Weights of a small transformer language model: no position embeddings.
Each number is 128 + 32 x the weight over its row's rms, rounded and kept within 0 to 255. Layers, rows and columns count from 0. Numbers have three digits each. The size before them is the row's rms in percent of the matrix's.

# down: layer 5 MLP down (transposed), 512x128, rms 0.241, rows 313-365, columns 0-127
# up: layer 5 MLP up, 512x128, rms 0.241, rows 314-365, columns 0-127
down313 092:099120137118150126110069122111199145134188127145088079177107131129157089172107131165115123097101104091157089090176128053100153125189124198165120195159106162152073170122141082133122128111188176140140082175081160159115093177128150104142139139111169116145129078136121118100076162132160105150191129145137132168093147116119193098120144159097084118145160135112119136077153171135070139121087
up314 097:103120106156153184121068136196150130144066131123107130166143136152205092106105151162169149101196161116131131118148144114094125150147126141141120114094077109120094156082144168118169165183052201100091147145128139122136150099167183120117161103155176139184165141107125055109182117145125124112112084115136110108096108116149116144187142147131083104085147061136122085141091132076110170065113
down314 103:203148120125138165125175126123169091146157127110167116207137124110059139116078135137099114117138097160125156122076154075111079131120149151144174073163097122107126136169114134077129166167175091145127168123154132066163178117092109152112124129126070189129151111164120117145125098119131107120202133124133145117161086136065076195078126133174157122176168144129141172196152112112105146145197
up315 102:122171087165102125129112158170057083152141149157125175108245154079119132138182127137118164140130121106118124151129155082099034106170150123091119106146112131168119155104159140160133133119110144103102157123131143132134145143116138133182136156098095100154131122124162166115033148130152143116110120056113107130166087108225162058174166138135127118110099110104152106143107113171079068132130
down315 105:122177128107116113115173101065060140107131120173081119150081096128139130154082081189192143173127172148111201148144129141168111086137097161183101132126170102127085102164161078076161156125138082118123130128107089118140105167115110085186101153150160083158121128073133163061129111124113133118120161131146147177216130150078134170158162173115113164146127136124155124091151179178133152099120
up316 099:189099086120114109130128113122078120153162130160131111142158080138110124173156100165060108180179059177090121124119058088160127086071092115176095145141129188138128151092117148127114129039135142117144119157130152201152127103110120152158139137148111132144086155138196119161164118178132095074173148154158103072127231157105122106125114151104119109147140179122116137087106149164113100110133
down316 101:065102147122074137097136183085181184143105105106169134152147099170105062100117182148127145116096159088143148152158162120136109135121149139172122142098152104129112095115125105118055123114101120138185124134138097149113122111088130087164120160186102162084132167137176087111136144069085121203126187090122169132091111170204132110122141131099184149168138115144120123102172161159212153179152
up317 114:097180170093134158123130091153106145171133125136160122149175095129119192156157091105108104195114147121134119104097149139118187085172081133104172141145119120121105132087130073070203143125143173133114094110130080089137194159161177105073122092133180128143109163119112101172098105150117105108124162148141163088132166109110144125164153078134117158102077105134104138143168072149027118123209
down317 106:143090155102136141082100130128185135080131104111122146198121115113055159144122105148111118096123230094138107098150132098082174073160090130123095149152142068118118129159079139095119115055124112110180160145083137103082114151124119108134179072149140080108101195140114135090130137199152107098121147104075083113114171112147137119058128117093112091150209111076134118118142155161142137143140
up318 102:160169119059101113128070138141094193093157121155140139129035129151094162135092120135140116104171160126062167109166128134089153104135098145131150143105095166090139152107125114134085112103129129173096124141128161118083190189103110125110126161130075093100147134126176159152149155183204090126108113117110105102141145154184100111152081123184167108154149181082090129113093137043179128130089
down318 099:073156169105138148154119107064133158097197117110146135126197111135093125210115109143129137059073121143118177093176096143149090153113136184119119120121083151139134139151152114142182204151138174110113127082147139119195173171156083079096097110146137166110115057130120096124157146110121083107188127120095131197107087130101143098120122131120125163106131181137157119094160189098135136105177
up319 102:171162112140174128165098086152096111153104149147198089168089112130076174118130079121104139105121163151125104102164139160174116112126087128194111150106157176135134111084155175138142149055115093100092123091151038151083087131103154110166163139130109137158109104174092157105109107102133139142116153154132095110162132181176135112078115126082094181103126065139117078108170079141174102194157
down319 109:129103160149141083129117124108173140097127092122167122184149114148106144127082080135175135161157117145134072184173100130158126114114168162039064121077135139156121101140123067137158150075177132150152126087124135182159094151171141161142090129154148121133123108130137152110186191121142100131215146100098162137079184100110192098104131189124120090216110128121105126129124086129073135104124
up320 104:200101142087103154163130177140124086072080114168135183085163073156176103095165046135139102108115104130138148090137118146112105158213176157170104144117080183161110116147121153142120130171122131122135089081068106172170167138167183142132085137153124108138130138080140101141093154098146071108138112122136158123133111132134036127116078146129099132161140120090103135145188151131173157157106
down320 102:139104139138177150092186172119117124120138096104112146116130124134161173138124025108151202115145153138121071183077164125140126098110147217133100154151164167114143139161192118172187123094142098177128187107132106149138115113134128085099119085104108095158121129190131147134109083127121137165172159096124158073153202162102161193150105132127170117135163114070109119144126152100163156134085
up321 097:149183149119110136093106125086128159133132180098114150158139126170122175115153079124149107149136176102110147093060141194152102137162094133111079106084169197144160099125134158113120100126115188092152138166060117120173087128164109138137110142081164177061127124120129108117148086103165134057033121075089129176138143143172146118125112079097116185139175095115116149110134146087133099166174
down321 102:176139154136116100194127150157140158082101190090082182152100170104156093090119095125106112169113130112127158063076139123128059123146130152228096155130114117146132109080152107155136131182145188189081132124156126113086107130124086126121126165120130140115124051166130173144154129130100095045097144121048141122136138171148101126131096128109181144154133081105137090169118121110129156084163
up322 105:105121185127090095183080172131141181146123115150136153116091165091100142156102121109083125083135157192091148202122091130138123105143162083092148132081167160081114149120084175101074123123113100149097100145134105141121154119100092059119073086147132205157094152120174084146102160091129148098157098153137092104154110100120192083166181140086137142095101132136149113152067143164117134192107
down322 102:176135149093071106170188102137113122099171116149148121150153117129158133095133099133113110177103153150122112072156131151088119142032186145078062123138081163122154128110136138126162127186135142130107205126139098127187184145137139122196108168143144111198146084059107104137133174106134149132125097100100139096155156147143137132125119174056091127179189142127141159141063135071115144115111
up323 105:151148142113111128191110171191134169163134162069106133135095083089111115167184082160164155110067142175065097108124132134140144119098101133161031161128121107160106132109147147098118158153133113100108126142146108116153144078158134092166119191144112135069162153127136166113128160146116142121120148102096153150217125150122076085082152178163073078129112070106125054128135112118145079106099
down323 104:105141143157074084146137120100120132120114101123110135088164125173119142097150134165170123136100110124129159115147172099139150131170178078163144128163166138116130109121163141161167107143099144120106163072141088111149108156142125176121106134147118102147154096161147083167083093162197073121119149069098163211102098147153137088117221055165158077090122129065111099147180167139094157120211
up324 088:140137159114109112081083145158091163104066117131128132103157167135038077110090102114098125119140111115121078211146120083104089076153146141174108135061101138120178175113166127172094141108134111094147102137168130083130096107105117138147143159144124109118111164106083135122116116160131093174082176124081148163095196155164150076170117179225139169086171126093091112132111156125147121141130
down324 092:134132106123125104153172126065118128147121179118095127161142159132111159136118149161141151141159113181113144124143161158166185144100152156108162105078141077090089062089061092090132063116111135123107103138122169093151136126147108130164133093088100186159119048139163107123191138134091187149164124154105121148169165165089054148146161124067089140129154208096091131070143143148134185124118
up325 103:070142135111096140105157138180171108140105110149118082090133155148128135123141106149138133092119162102189151141095133159103189151147156120175101014171119176111092100151089141159135113129127142107111126146099083130099104132101110154138111093106146097168140142102160135069205146185180135157076142089191118084103105146122165121087124095067180137085128137162110054131079099089177111131145
down325 094:129116170113125129119144087114103150091185150191142102139121117153157165036052174067096118115122125158132101130166126110126133161100108085099128132121087148131167136155065097058122106120090086091123129114190096137078159072150145165135138160100125137149155150141106093110152139188104115110123102189175119138149140129117018137121110166150104127078108192120163133143118118133141068147179
up326 125:127201167159138159116133199123094085158142107130176123111084126089106121133151112135114141081163097143133144149107135145127153140067131099175125135157183124172129118108120167107168134155151132140137152131148164192092168202136167122130115113106142138045104122111163153152139159073108150132049067089135121144070176129124183140111100083173140127120110156132117129087118117177148163237089
down326 097:095144100140149147169098147107111148082122115162083124123102138133147135123175122148129108095103104154114102212157114151109113110098145174122125110107111143161174114125137118064127143112182144153164109113053172164102150179180132168116136094058178169121150049126162148091098133117203065070189127134160139092088157050076145144134121129145092162131097155160110174117108131092148101112081
up327 093:168147123135134064072146171078096160163128156129130227112201107107074162142101057147144127151106141150074151172095146126065156100155152064140137115103118160115076173186102121154165137134123099131121156123164172139102132147163153112156127150194120126133167110161142121117129103118153116122152128076146102148119136126129037088161059124124149165208138149125108131098161094117114162124112
down327 087:123144104112091119145137078064095093124091161153131159123136089149074110124114076146149067156112157143158071129101167200091131134152104122070170132143044106131131162141150159112208153129147126137171136140082136137043185146092124136118154142109099098136129129129091155143148118137174145128162126207137139113137091159123110163184124133098137129162142184184106096105084082168088123155195
up328 107:111190123124170180102100098155115132131107145117135096140116050136123148146118133074056128179183121121108098109132116126114189180140098133137120019148161094184126103113130116127092151139178147097117116149151092163168084132129096140073158098055184145142147188153140115138206089100156091153109181156097120140134141141132111153112079123113174169099096155131143114082158146105133095095090
down328 106:139143137151140073162132134159111127064118099087147154153136150101113141156175065051088069132143077150143115085147155080048109127099172076110122131134081143104133124147178119140188154134131108137086178165117106064123123125097119131130124127134119124166158196138165068096188118147118165127117171104110098108102114194116094168131127190055134075123129073115180108096131150127111108141101
up329 093:158145100168126137157054106102138174114102105165196205133157126141143142155107132083023128155088100118086084139128148107121125118141104100123175149147171129108127151124126136185122142116164131110112150112163192147180048152167064179098101135116126127088110068098146153087166131138180122113135120116135148181093139105123101167110048118130166146129134128087118086199125094135129149095129
down329 103:136144079149081107116134136156169155081099174109113178161075088181104108124140150073076139173145089172129148139147146116118094131146108129130126179152132138134156169113093170093171118164158156128111175133143055152170108059173150138099121141133183120114139163139144105111094103095201111130102118126172095195095153126126103147176205159123190106188113147109094114183171103131155122187125
up330 093:110070131154128168171122150119076154219098159149095121159090123132059174070152146113134112157141126104122098078113133186115153089136090151094101141108114103064148131157098183114062115087141177190139090111187085166107156116136134137179142201085167136129132138101201134115122152179102128131113154117119108107173064129125180100138081145126103128142104108087113124104143119103123132075099
down330 094:174046164164114167113139136161134166145162117122099139100118127054151120165139172101153108157129136135161115139095149138078213103091118138121104096091104093135127116038151111080146088136116135113114144133154119120118088189159104115103139102096052133092141091157091143094100118092144184128163147090140126134140097125194093070153136093145162131121161147082169211076178117076145119131125
up331 136:168173133110169132086091125122151112106150121188128104146084134108134120127138106080121114088139153137141174145076140096170127180149159119115135073113067125108094114154101057097141110158134139136107107107108104095142184157106111133183194176156089068183099196134188116168138094159115153130062144180116130136072124178111135116103184132124204189095085115155169097142132091133139148123163
down331 101:078136142107156080160175108157128092131100090116176133112078118095108115115091087091114135131165085060106177175119137101145175170103180103177131111110137087162129201087137122147127144125100054104123178141129108118107098186074056107139118146126099118099095184154178154170111091103097103134095134129051081146162093152134144145163164122106166128114106154146132098104080094115135177182127
up332 093:129131120163124115122116125089076150162147053145137120107094099124144114188204135156135165112186150151121108094128121062157101104133109201133124136159084114164067134095140114189179154103090081134119099171122121058161101084155149077078093175155125101094144147105110164134093100144148089119138065094098129162112132080163117174164160122124175146155132136141166123094044144143116135114081
down332 093:130162128110186111163200139169075129125127064110100118117137120123137125101113169153121137104138130078154101162111125105161128155119154125138136142182107094156133132054139150179123149093097120104115126176126137157122158109051166143167152082098237132168175164152144109125107072104119076114117143122073080133163089179153120120072141111123050125122101088150140143119200090167121169094117
up333 084:088080146137156142135152124115128166105062117083126077157151129081194110133126133103107184096105059104176159091126142144107186074130116124165131148074179125138123149141114175135127139106165118109132075057108121137127126094133128138176177141154167134177120144205113131113136155116173082123073136130149138115104022115081126093175103081149168112099097144142107133077138139150189094105141
down333 091:134069144176131174145112101094108173097164117150132161134067093133149190121085197229104117097159106080133113099142077123098070099128100145149116155156138108088110158183119155084124129127110157083137059143123112148019132169163163158086105174106084131166122133138073101108125120126198156124086120139143112130134085117095147120170136106114093117153090116133128161106140121152118144135084
up334 098:080130126129173174130148157192084110128115126190089131099141204091105157103124129149114121115148178128102114090126141145129101178110150133136159182139156098137116124097106142193157117118115129137170131111081132110120143164156112034130130136171098145108074161083141132190133104076143131155151061125092136114153162126146166187171128105131166193110099061124147103114138104051065076096157
down334 107:139168148130101118209125130183114178071117126122191101154149118153116075132188128101188142096101121130126156143141124109093166101155126121106156053152118142104153153134165147115147087104154175150200166136154131181080079103112126083140073103100126087146112096104150101095152155100200084111180119072126110104124088064148149193108152169126115110148183116101156173134142152093147094142137
up335 102:115107126116125112089101134121101185192082119147102145149138132083155076099145089149114123193119141170127100144143144129151218116124085105122140163158128120085106042112177121097095119117066114133086079111181129168166164106188089116152077188172119123153140123158150209084198106114127106095127140174127167179141130145112101081141095141155157165122165111109153120150131074153095135118148
down335 102:109140147132121124086146140140152113098164099117123149151126119171168084145100141179128173135118108155092115139143156191109154172157081196161149181111157129201165123108173137088127095110116090186164108119129144153148164133141091151140077106065143180122143150130144127068128092101129141053215065123138108153176138137104215141109146128120129151118083100149089062089080097152083129122121
up336 101:120145165128126125207097188137128137099098164139097146076106086128138156115199106108195098115102110191132127115062118097128119056166175120134083127089127143099139079157161136066146129125151143139118135093098128115158204099177145102113141120082177099119154133107147160133102140099110136121120060153165191100118180157145070160132142094143128167188091102188123207135121127127117128124107
down336 095:128119137187120121111138125119108115167098119138116117113194128162179113167135101150105063129190122098167126157124065106069141119133127131141122100151081096102123126168107092235111157065111071138080139142108141181081153166148099111136110124097083099151058142144097086111101159065116137162134123110144102141134104155131108139150106092172075123129118152025075080186138143132145140120125
up337 100:157137111109113076177162126124121144145082121110112082089140059159135106127107127121118144110116088134108096115219127124119134119063180049106146151179110092147156131148151127170108162095182136135156119129119073103140070120101125150146144144116140099108115123127174098114097082183169141087103046092115171181142125127131026095092131165156110128096128119120108091081146125138069130085189
down337 105:107123091155116191136148114093133093150100199139143120153121126131136152107173171132158117073135101072133066126151164087126108160114102167129145129160095103143080135141119152172121117187146054146077110131122127145092137166104152113067168066075183137119144126180110137105157165145026112102162133161130175099099135149126115130111052099174122162145121130109180114188117139153099129162063
up338 107:176103099082154140187120165152121122153106167104105130115071071110114163148094112167118198108096138067093122058160088152197187125152157101133131130145128124117145076190114219119109100058099150134134124132186137161154117113106167168152104120138074167089136121061103146069159151087151148095092113124149093143130162102106120176134132127107134136141097102138176133160138087127136096175153
down338 103:112097160098115152147087096070140113111188090089112137101104158103203127200100067159170125140128095169087175100091127133127114101184112121121171153095156109079112157072106066116126116161120142118134128136103161070152097093075121059060174132191172122118131134159115127119126126178139104186111099131152112138089110126195127126157148121085088123166118141104148172069150118109156150123170
up339 103:130145105147147167085165140136157150097187063154127099087141160108173135142138087164153147150127064091120173101128126076107104077215128155153159116065111180090102109113096143129099155129080083105091136145163123090106077147177079092124114125137112122193150164110156148156160186069155092133193110104142097114113102100186097123136094174094081110156145116129109141179104109119144161156095
down339 111:135152185155135146097100164096100123076119118129120114139132133100122105174113093074157130100141055147085131086130084161149134082143146148211132122127079132102092073146173080075111093100143064161145169114204132098103096092170120182107123085117129159088162125149158146085158125125114104158136104131103133128078122132092114153079111211127138118177132131088082134180200084147132130158158
up340 090:149119173123103116101122140147078111082150167101102076146106164113138095131164086119091190054124150162056132138132148161120192105159097160160100188147122085134123126124138118109199145124131163160100121070110154140166161119106146152123112137073100090111144049087158133159105118134125173133169071101119172129115134165138142155105082134177128124123129214083145053122146099141109086124064
down340 090:091121092067162095172139114160102087137183056120176180117118102114128071115119126153089160151129183165190106120105088102204130144160151079092151161150097185119143115159101088109086088097125131103161142146095160124132127174120173116124158115083098114113109141116113121129162093107172133138121159144144153120187070117078083148125185193132122104153138101157180163127186155130069124091166
up341 104:141117131135096088149117099135107212123189096127121109150173105130138155162182128101136099092112187094098148118109152078196183147188094123107137157146143121126150148162119169080158143178099132153154099131176167191129133123171133194110084147114138140123116102094125097084179133094111195139099065102163157082079120080075137114091173119146087161143095104109178148109136090101081165135130
down341 112:136138143173066117159129113130102092192093154080096151112123104097128119143176091131195080123142148108117184153191164181139131156110130089152133130146103144141148068103037096124150141105125100149112116084104114194123144130180116104157153164088107150192086092186099109116182123096074099147121101141114089108149148093098138118109184095099109138069112092118169117138059137128126191114144
up342 107:136140121156083104134098106126081129109142139096095162171117167155140105105070137145103132148191130129147148103114074117179117161124126133083108133076216134090104130129186175158126187121126204097166098092148171191140137136100129095129148129105129137100161104068159115130140176125102107164161172109078120159091108199132097160122207136065136084124190086124155151130130168173162152123129
down342 107:100167116103152130145090135101079091169144138075114145136143128100127129147070133067141134128177130125218153134120173128086140111098090205044046091142124108068098160109130137074142175178106110144136117118123081128123089116100139091133109088116134142163153183147160163179128161119085150108087148162126083164126107141093142114128132117167147145079119077069138082126105138148123135044140
up343 102:132157132138095173149143092136089092137126156117140159114115108105124160093060084142111182101124129128113093173130128113164192120103108148139154090079217126129139141138130149177119129105101162125072162133149152179093153188169133113086105151110161106186156131134136177056200157087164133129163141107137072120153150152112090125111123087189106116085171144128166120090171094194064102125174
down343 106:112101167124082198117083132044126114130135129120171116118136129146168096087108152124113139181094120107113080168115121160146061192097124104142055061116137139083147133141088082173165124145101176131129179130092143199156093083148135122104123130083178138118137155137115146109160155173158165117150113159132168056129114113170088102169143147125137130129165070135120186140129091130081125053139
up344 100:104163160165157080099076126122134097178101144100105049147160136112115072179094093132161164130119124129145085169116148114164184106147115120135134130107109109097017083109172171123108173159141132141121162061134133183180097114120106089083130098153197138136200143104082140094176100123136132123103111107126108112129120171129160226110076114132120135151114076134167115120118123147107101111145
down344 102:065097092079175102081143113133099120142183148089132119099129156174148135143136105166113151156163122157130169170143156100157169190073089118129102129152091120096140177139142133165123106031061136082113140156106113140172125128093097154128181158114099062150159126135201129119133133152061155181141148133165208094116137139150129122111091132190138140065133167143162136131144082150126120146169
up345 104:070101130155108119131154100144118130101144174124160131076100142093183131113111096104118123118120122106095145100129135119089087080115112093169155120136071141079088102126124105169137118101164167163146125064133145118130177190147174120078092178196156190084166112159075084077132131109147086106171175149043106142118150070149160168153100143122116144077177186127096154187145138142134111157154
down345 110:078108124146131093086115156087101133129154116196124110186123170118149104088138105093146105140148107107101200101118147139094117128109149088134118119130143134157138063108067149187154143120099103126149152189115099157139108145096119111110182186220127140109054098116111120064164135188153182083143183129114124210122129183148148104081145152140134116130101116095154082096091100161086124166115
up346 102:120100095112197111096130153137137173157148134092141175111096162181103148102197088125126103107143054098090088120090128098168188082143155160146086125145124131174107134075141134153063140092173140112164126157096093128141134143132186163138097143094134128099051098121134056126118132082148127151182172109118148117135140169166093118156084116148135125061132141070124071108117058108098114160164
down346 105:094148081100161108125211154153130147095070184173110063105149163140134130133091103131185101138101099166129148126099102127124132154143168123152101114105096081087085170126135066138173074149085130098099103124099112166201110079112121069197096106140151165103117122116176163092103112111118180127097085125091162100131176061123142144132164121112132130176144079156118146153149134141142075166073
up347 085:125128150140137163139157134119167095149084096142087128113115116104153062047158078129140088165142195094165145166114172116164181118120131085144152132086121166118145083095130150143177087175141052153115119101142134133127139072137135123118156132108127149106178170118190102090164090141116088086103135114173111133135147110176123159158119107082184089142046167119114139081054122172176121164163
down347 091:129098131150155142148146161078146151145164164125157129099173148185111146076131149121126127162064115172127117191137109198095131125181188113113122105170170121104172079144036164102115128117157196117073172145105111116104142140149143222105146122121152128149131141122094138200145147141154105164115125123212124118125112123126096146117143104193087093111142172145073150144115127113119107054101
up348 096:126185040136177119185082151151132105120100120122127107160166100083178181131139112074149129144130127078111142151137166137126054176170125099115112170133164121139158113139133115119101117022175063122106122185105100140107150133163107108121136082130169114122152118141148122119154155163157133181082077118085156122128125141114171142170096129128174079060160124120106155164092128088116110196167
down348 097:098106112118103140137152098151111157099109087183168181083107132108127154092136122097123116160070113145122122095169121145133137064078125157194072067135166161128131136086134120156144108118116178148113118071088115165155169167101134127131101104108085142102101078062158107128111150094133062173147165093089063102159114172141123202111188113150133169146121119128045128069104118166136102157101
up349 096:112096100100110137156137123145121157076157195105099171170096164120145155115195109098167118169187140161085159155145182094092099117099144154170135135061131114103112115129181117154109108087127098105142103080132066181123175050173150043152130168129092115099113123137194149098142111085129115099145107114060108100173140115147065125102143154143102116119146143158124139111094187102106124075128
down349 096:178114164134185089161156130103200116161115172135124098109103095128138105093105074173227134109072145169168168129147075139175063143085098115107128180163168089116110117128121143113082205096111121096146152115098142115108148178143085144122153107141115132129123128126092096113111156137218161114114096141163130072122117097115144114148089110175148121109094196151089138106109058124126118166143
up350 107:137139131123147076163130089110089123111148096187097179143145107126181133122114131160162155164195134172144088120126088085150138120162085090059167176151124192111100096152209136120086094155105129141132123149062106133152116133134150124109139112161118078180175153153122196205142137133183117179122103095148155134098127120128130126162095068140149095157080092137107064122128164149080180118158
down350 095:089135062117190131084091104077136115091174167089104204132151129157145129137122142195109115113149092108127119144116099182114150116058142116145118155119102155156110174136145134150080128099126061018160155137128129102082148128128180130159128107113126108117154123123126119170186131157147174093146116142097185128188131086114128165170173143135076105129103197177123171175148169111104114100135
up351 105:112133168107107080178091126176096167096132181167156171137143196164112137078158140121136130121065120114103159125137100191157118174194155169128099120152161091123098162146147188113083141155100123092104183153170115177107096134157113067141126125128109201115093130095147078106125161198149144129143164072078057085148133119146154112122100114150139176149073128107078140149136163156151133118138
down351 102:102166118125113141136129137107128078130132141117122117184124142108123132186082132137092081111018125183120041120121064134068141118101118098168119081190164070159145105140110136120148144186136121074125119083166091171115098153118123113123164090135126208166076165145107128103129181121086123122155088177144105100110094130104155108138131158100120149137071073150148100168088104174126087136150
up352 098:147113091166106185114147095126122123075165121170099070112092108147190143082113119165093191144083126124094102109167094133128163135108137094178123147130183114121200160094115154129193145130103195192176156094113149145139136098109101153160086107119146098130157099081110068132155139089144150169145134116066110173096125108111214112127084145124090190127123120175124132094176117096103157155152
down352 101:141126111108115066148109126162134104209156148138198119165133151113118135100154161167119136117126064155131172108096134188101136124163135108062137111137116180129150118198128161177137127123162182098130172180169101066131168117101077076127110099126110157119115105134056160128183156124132080147082196111134106099125144113135093114116132149163188118110108162118191099134111096148182177181163
up353 110:088155158142101104113096126152023102105074130107110088126117074112067144141140104194125156110172029144119153138135063117127073113144139084132141125141130141169114122105149125082118099140132100237102109129107145122125090114114193120107086149103093147136078085122145142143133129124119136063175099121078087149161114118115171081173166181147150151166127072130167130118115120128094109135128
down353 106:078092133089121075077144043144188134124119090123119141132146117196135119125102127083186115123138113102135128126101146100140171084134172131164121099090197074121191158180090136115123120138161054080129137158122076107129077116107120181145165154124144103040163134102120104132117126108096124191125119151033163114179103121149125152084090117130126163113171110122108137127071127106115154120115
up354 089:157097160107154121129112142089102166155134147125180167115134128113088131173124125111142098097153100142145081131144075069076069136178091106133121148172072138174134111109185120166133134177153178191102118145119092119138255131129123138088079137117106103146147162160146146152166122143147142080111150070143136107180124084118169165092098150090203117099052151103130121137131155153155139125163
down354 096:146120134178113088122115109157103113126135112122118129084189175143149139187091125094095116180151093128102103116075136140084179153085132120084155092118143102136106174104153127170118138148059110117124163165212149118134181070133138087123090088076127172182118125132107149121114139074130153144022210124123129153059127094170146156109117121129118126151131101119166165081137134156199148145122
up355 093:121123106118139150177100093175036131124119161084191152129129101050070173094109131122103126181146123149126126149123117167132107170138126132116081120098099099125112115116133115153140148138118120115125097152057060123078139162165109156104101076149156148144117091147195139182135075164078077180102114137173157121186130159083104159167050119135165128099187121127103074114121094146143138139088
down355 099:121119150128098134149103160059098191187134156146160140129118151141118163098166135099124159192130107093095196150115153139153137113145144143173156078111130117133150178110123124038043135092094121161152077055072113142134090171118114167153132146109118133173120123123152168135076170078131167168148131131189124161103109159167086118147116164183105148171108148136129101136187179171161110107140
up356 096:080116136075131176125080201113088106128137154103103072117101125147127138115134206149181146158146137158097134094154066119147121163151144185132163120067131154103112169052165119156130082150147176071138097146140129165117172121145136099093128072142129147104172143131117086098095151168161129130100088123109111102093180071086192145121160133157167153070103133137187146134106111095061132146161
down356 100:162165111110106149110095093120175172158163056066072123158158110153157083106115122119147145146055159112139102094164135157167127130090133120137067112087136123168155111107154122166148127098155136137071075151094194080168144146089078123105156126143111145084132052134144137152152129115162137091118124085158139174097092133091141112096170147145143096155057130142159157096181200128193162106138
up357 101:146115150146161163182129092155107082148135116149101115097110129100191160137139077126133130085141169156128212114098101123121134140146112107151173119098129170110155152138060099176168144129129155144101134186099143123072096141102177127155088139118139155150054207081122150109102176080092062126094141148112127117121132133196107142097171125090188116128102149123187204143091109085092156111090
down357 092:125164089100151170139165189086134143160148117127124186144161138129103092199098117073149108140080142132101138185185154110143135137113123125158148185158135102071108132073142119156124136109119124113093117142149126095106129120145168131159179115157163133146156105194172106189117141064095113084160191084131169097149139109077130108122098119140122204073122136078131179090158084156178062146164
up358 102:116159120119114148128175180119121055083137143157157158077134091192138162134144136120120104076162164165133151148054131135169134185066124124154163106100128085129128154118131154206146131091096098111161153144132159091138181094138061148161121138115088145101081117115156136124104113163103124182028159087074183104133127142117139125148103126166159134122084137091130093139177104195094094134152
down358 101:224165160116171153160143031169132100098123194185151083128120124097081102134117150159127121139130096138163137105145188128089116136081126130194173154144100058147121115119094080164123119151123100108109131150091182115133102135132102129139102110103147120128155169084167129120095084094103146120161158205141107142134158113140076132119174121074120084144158136105170151161117158141119167216136
up359 089:066131132179121100120159163067144179094135095133131056081094149095119057088174115119114120121150136105097136097118141141065130103165073160138176161148145119127094130099155164099091125092111119158121118132068140179128169165119102103097121156108125136133148107082138062164107124177108131135127102126159163113155100134137142103165165101206194169207141182149103069131130119190103096101139
down359 086:177109133160134109141164121156132174129108142170110114132123098130139168137100159203170171108139042107170105119152146097142178145093126128128111123162092076170132141093112172152135111119161137127114155115152125158115118140145120164109097196175106068134112129154155172115094042134155049066117178165118127193144118044151116103110139116123123140102128122074125161134221093124116092088116
up360 115:118110071161042127195115112134145161132185173106186163156112143126076114100116135087070100133142092149178163134155132130154107152134180158082122167102128181143152139196147064107113096098124181153190184087139155109140086132175169168144064146136155183137113104087119114179118132124190104168142110090127112101130156128159127136110097078144145114122136092180126100089117104112158147157133
down360 107:176129131124183135174075109108160088094162138152148107127106087074156110037117132034146139090103165114157083131107106113107125123154154165188119116109141099176130175119127150080110111113129153142143124101094137115135111111132097144145131109111153089162162035104129156155119121136180059117166121175180122111170112104145088130131117081115161124139071112160159111147076059131131145175201
up361 100:132094180171062156106116129127102148141112084146111067128127096121124119115135102101093079104133129158122104053106155128095128175152113187174109165149126125193099169121111149126121197161122128182121177141140084090136163137063152130119108089083157119149113124086169133163125029140145131154122102104121093105155099150149112166166153100167189114069138096118101151039124141098171094126162
down361 104:074143127158179118150181144115130059123130167160096107093094224128126137109069165166114118135113104124150096170189142107037137141123132121102139179115096139128118105159071126154145118123127101115118151113087153149163192158082152100135111079096141069157149196129121077109118084110112155194180090169125116130094123119116092084084140150100122180150068093111115098120155154102096129146143
up362 094:121125146149076142122149177116150116129116137157217107149162172129100164058149136105135150099143156125146157104133114077089142148115148142104049177180151083096146136061158107140141107152150116114092157118158117154078202105138105129092127169147119094132161141091097130201075129184084074109133105093084124130132135092092174153127164145071157131130141128087097084170053157162161121154126
down362 098:090048113115113152101163104137149095076139160156116127090081101125082171092079183140144171101125155070103207138144096141110139162102151078135127090095088133135101185148137163084145116123081107141089149199109091108162118107092104144171086161127125146091148101130180149129167132141091149108130119189134134145153142140133142180157163180174175132061091153065134145119151058123137121110103
up363 106:097113115162131058115130118088178153114129130146128089095153100090059220078160111090151181108169158163102101111122105148154136137134090099139143073128120068202115164123108113156132101138106185138126122109161157091192072091112178128164135131159121214133166117059166114135097127118114136108134122143128148134163144113105074097199128125147157170130092103133123164166162156133166159144087
down363 114:140178101084116175087105068131115098138158131080098127075131121146096116149117103144180139126138135186100134109120119163181141117140135059122108093103161148101124124156115153065148194192152109159135123164127141122139221143119095104131137147129094104163149133138097121142101177150135105144073160103100100115148085147141176152079138138182135120167130200155094136094049106123079169072056
up364 105:106090165203061094102132124134136123127115119094186050179176035134176130105129180113178127169137117085110148125100136126137115100127129186148127153120126201082168158108169155156140126138108140160117077144146152136162120170132138126185091139132128063116111196075080124079124157107141156140176098094167185119104072168154132130171143143128135153122117134144128131107188163108148101133112
down364 103:112091148128138167128164118143097096107133115151154082166160124181082108156127208064112135132080109068150129094163147159114105072059142151131108165140097086124167143133192146114150130093169113083102171085084182112171105170144115121173117120135113131097088116094061112081137160122139088102113089080131150081142100147104132114146140161148168147076136170147069158123172172202143106146107
up365 095:134142111080083140130126108084146130118114144065147105170084127129158150189143145182138086090179115109111126176163060134097124119158139120228164177118123134128180119141058199117111092094126133073104120114118171108118129185101184117098105109156119121142131128133127162162115131142179160164084092093140147160151118069162151096092083129157142083119202151082126135132130104088122125178181
down365 094:132168107099128139106133138160062090133122132100150125151104084132171118123107128137096129098121098191170091113118124088169114150091161165135123171080077144201130116139113120125170085206160153133171072122100104169058124144159127066117140129175155132186113108116081074140130153138117059073157094147121100081080096120135176144162101161099115090165086119139080098100087181147139106161165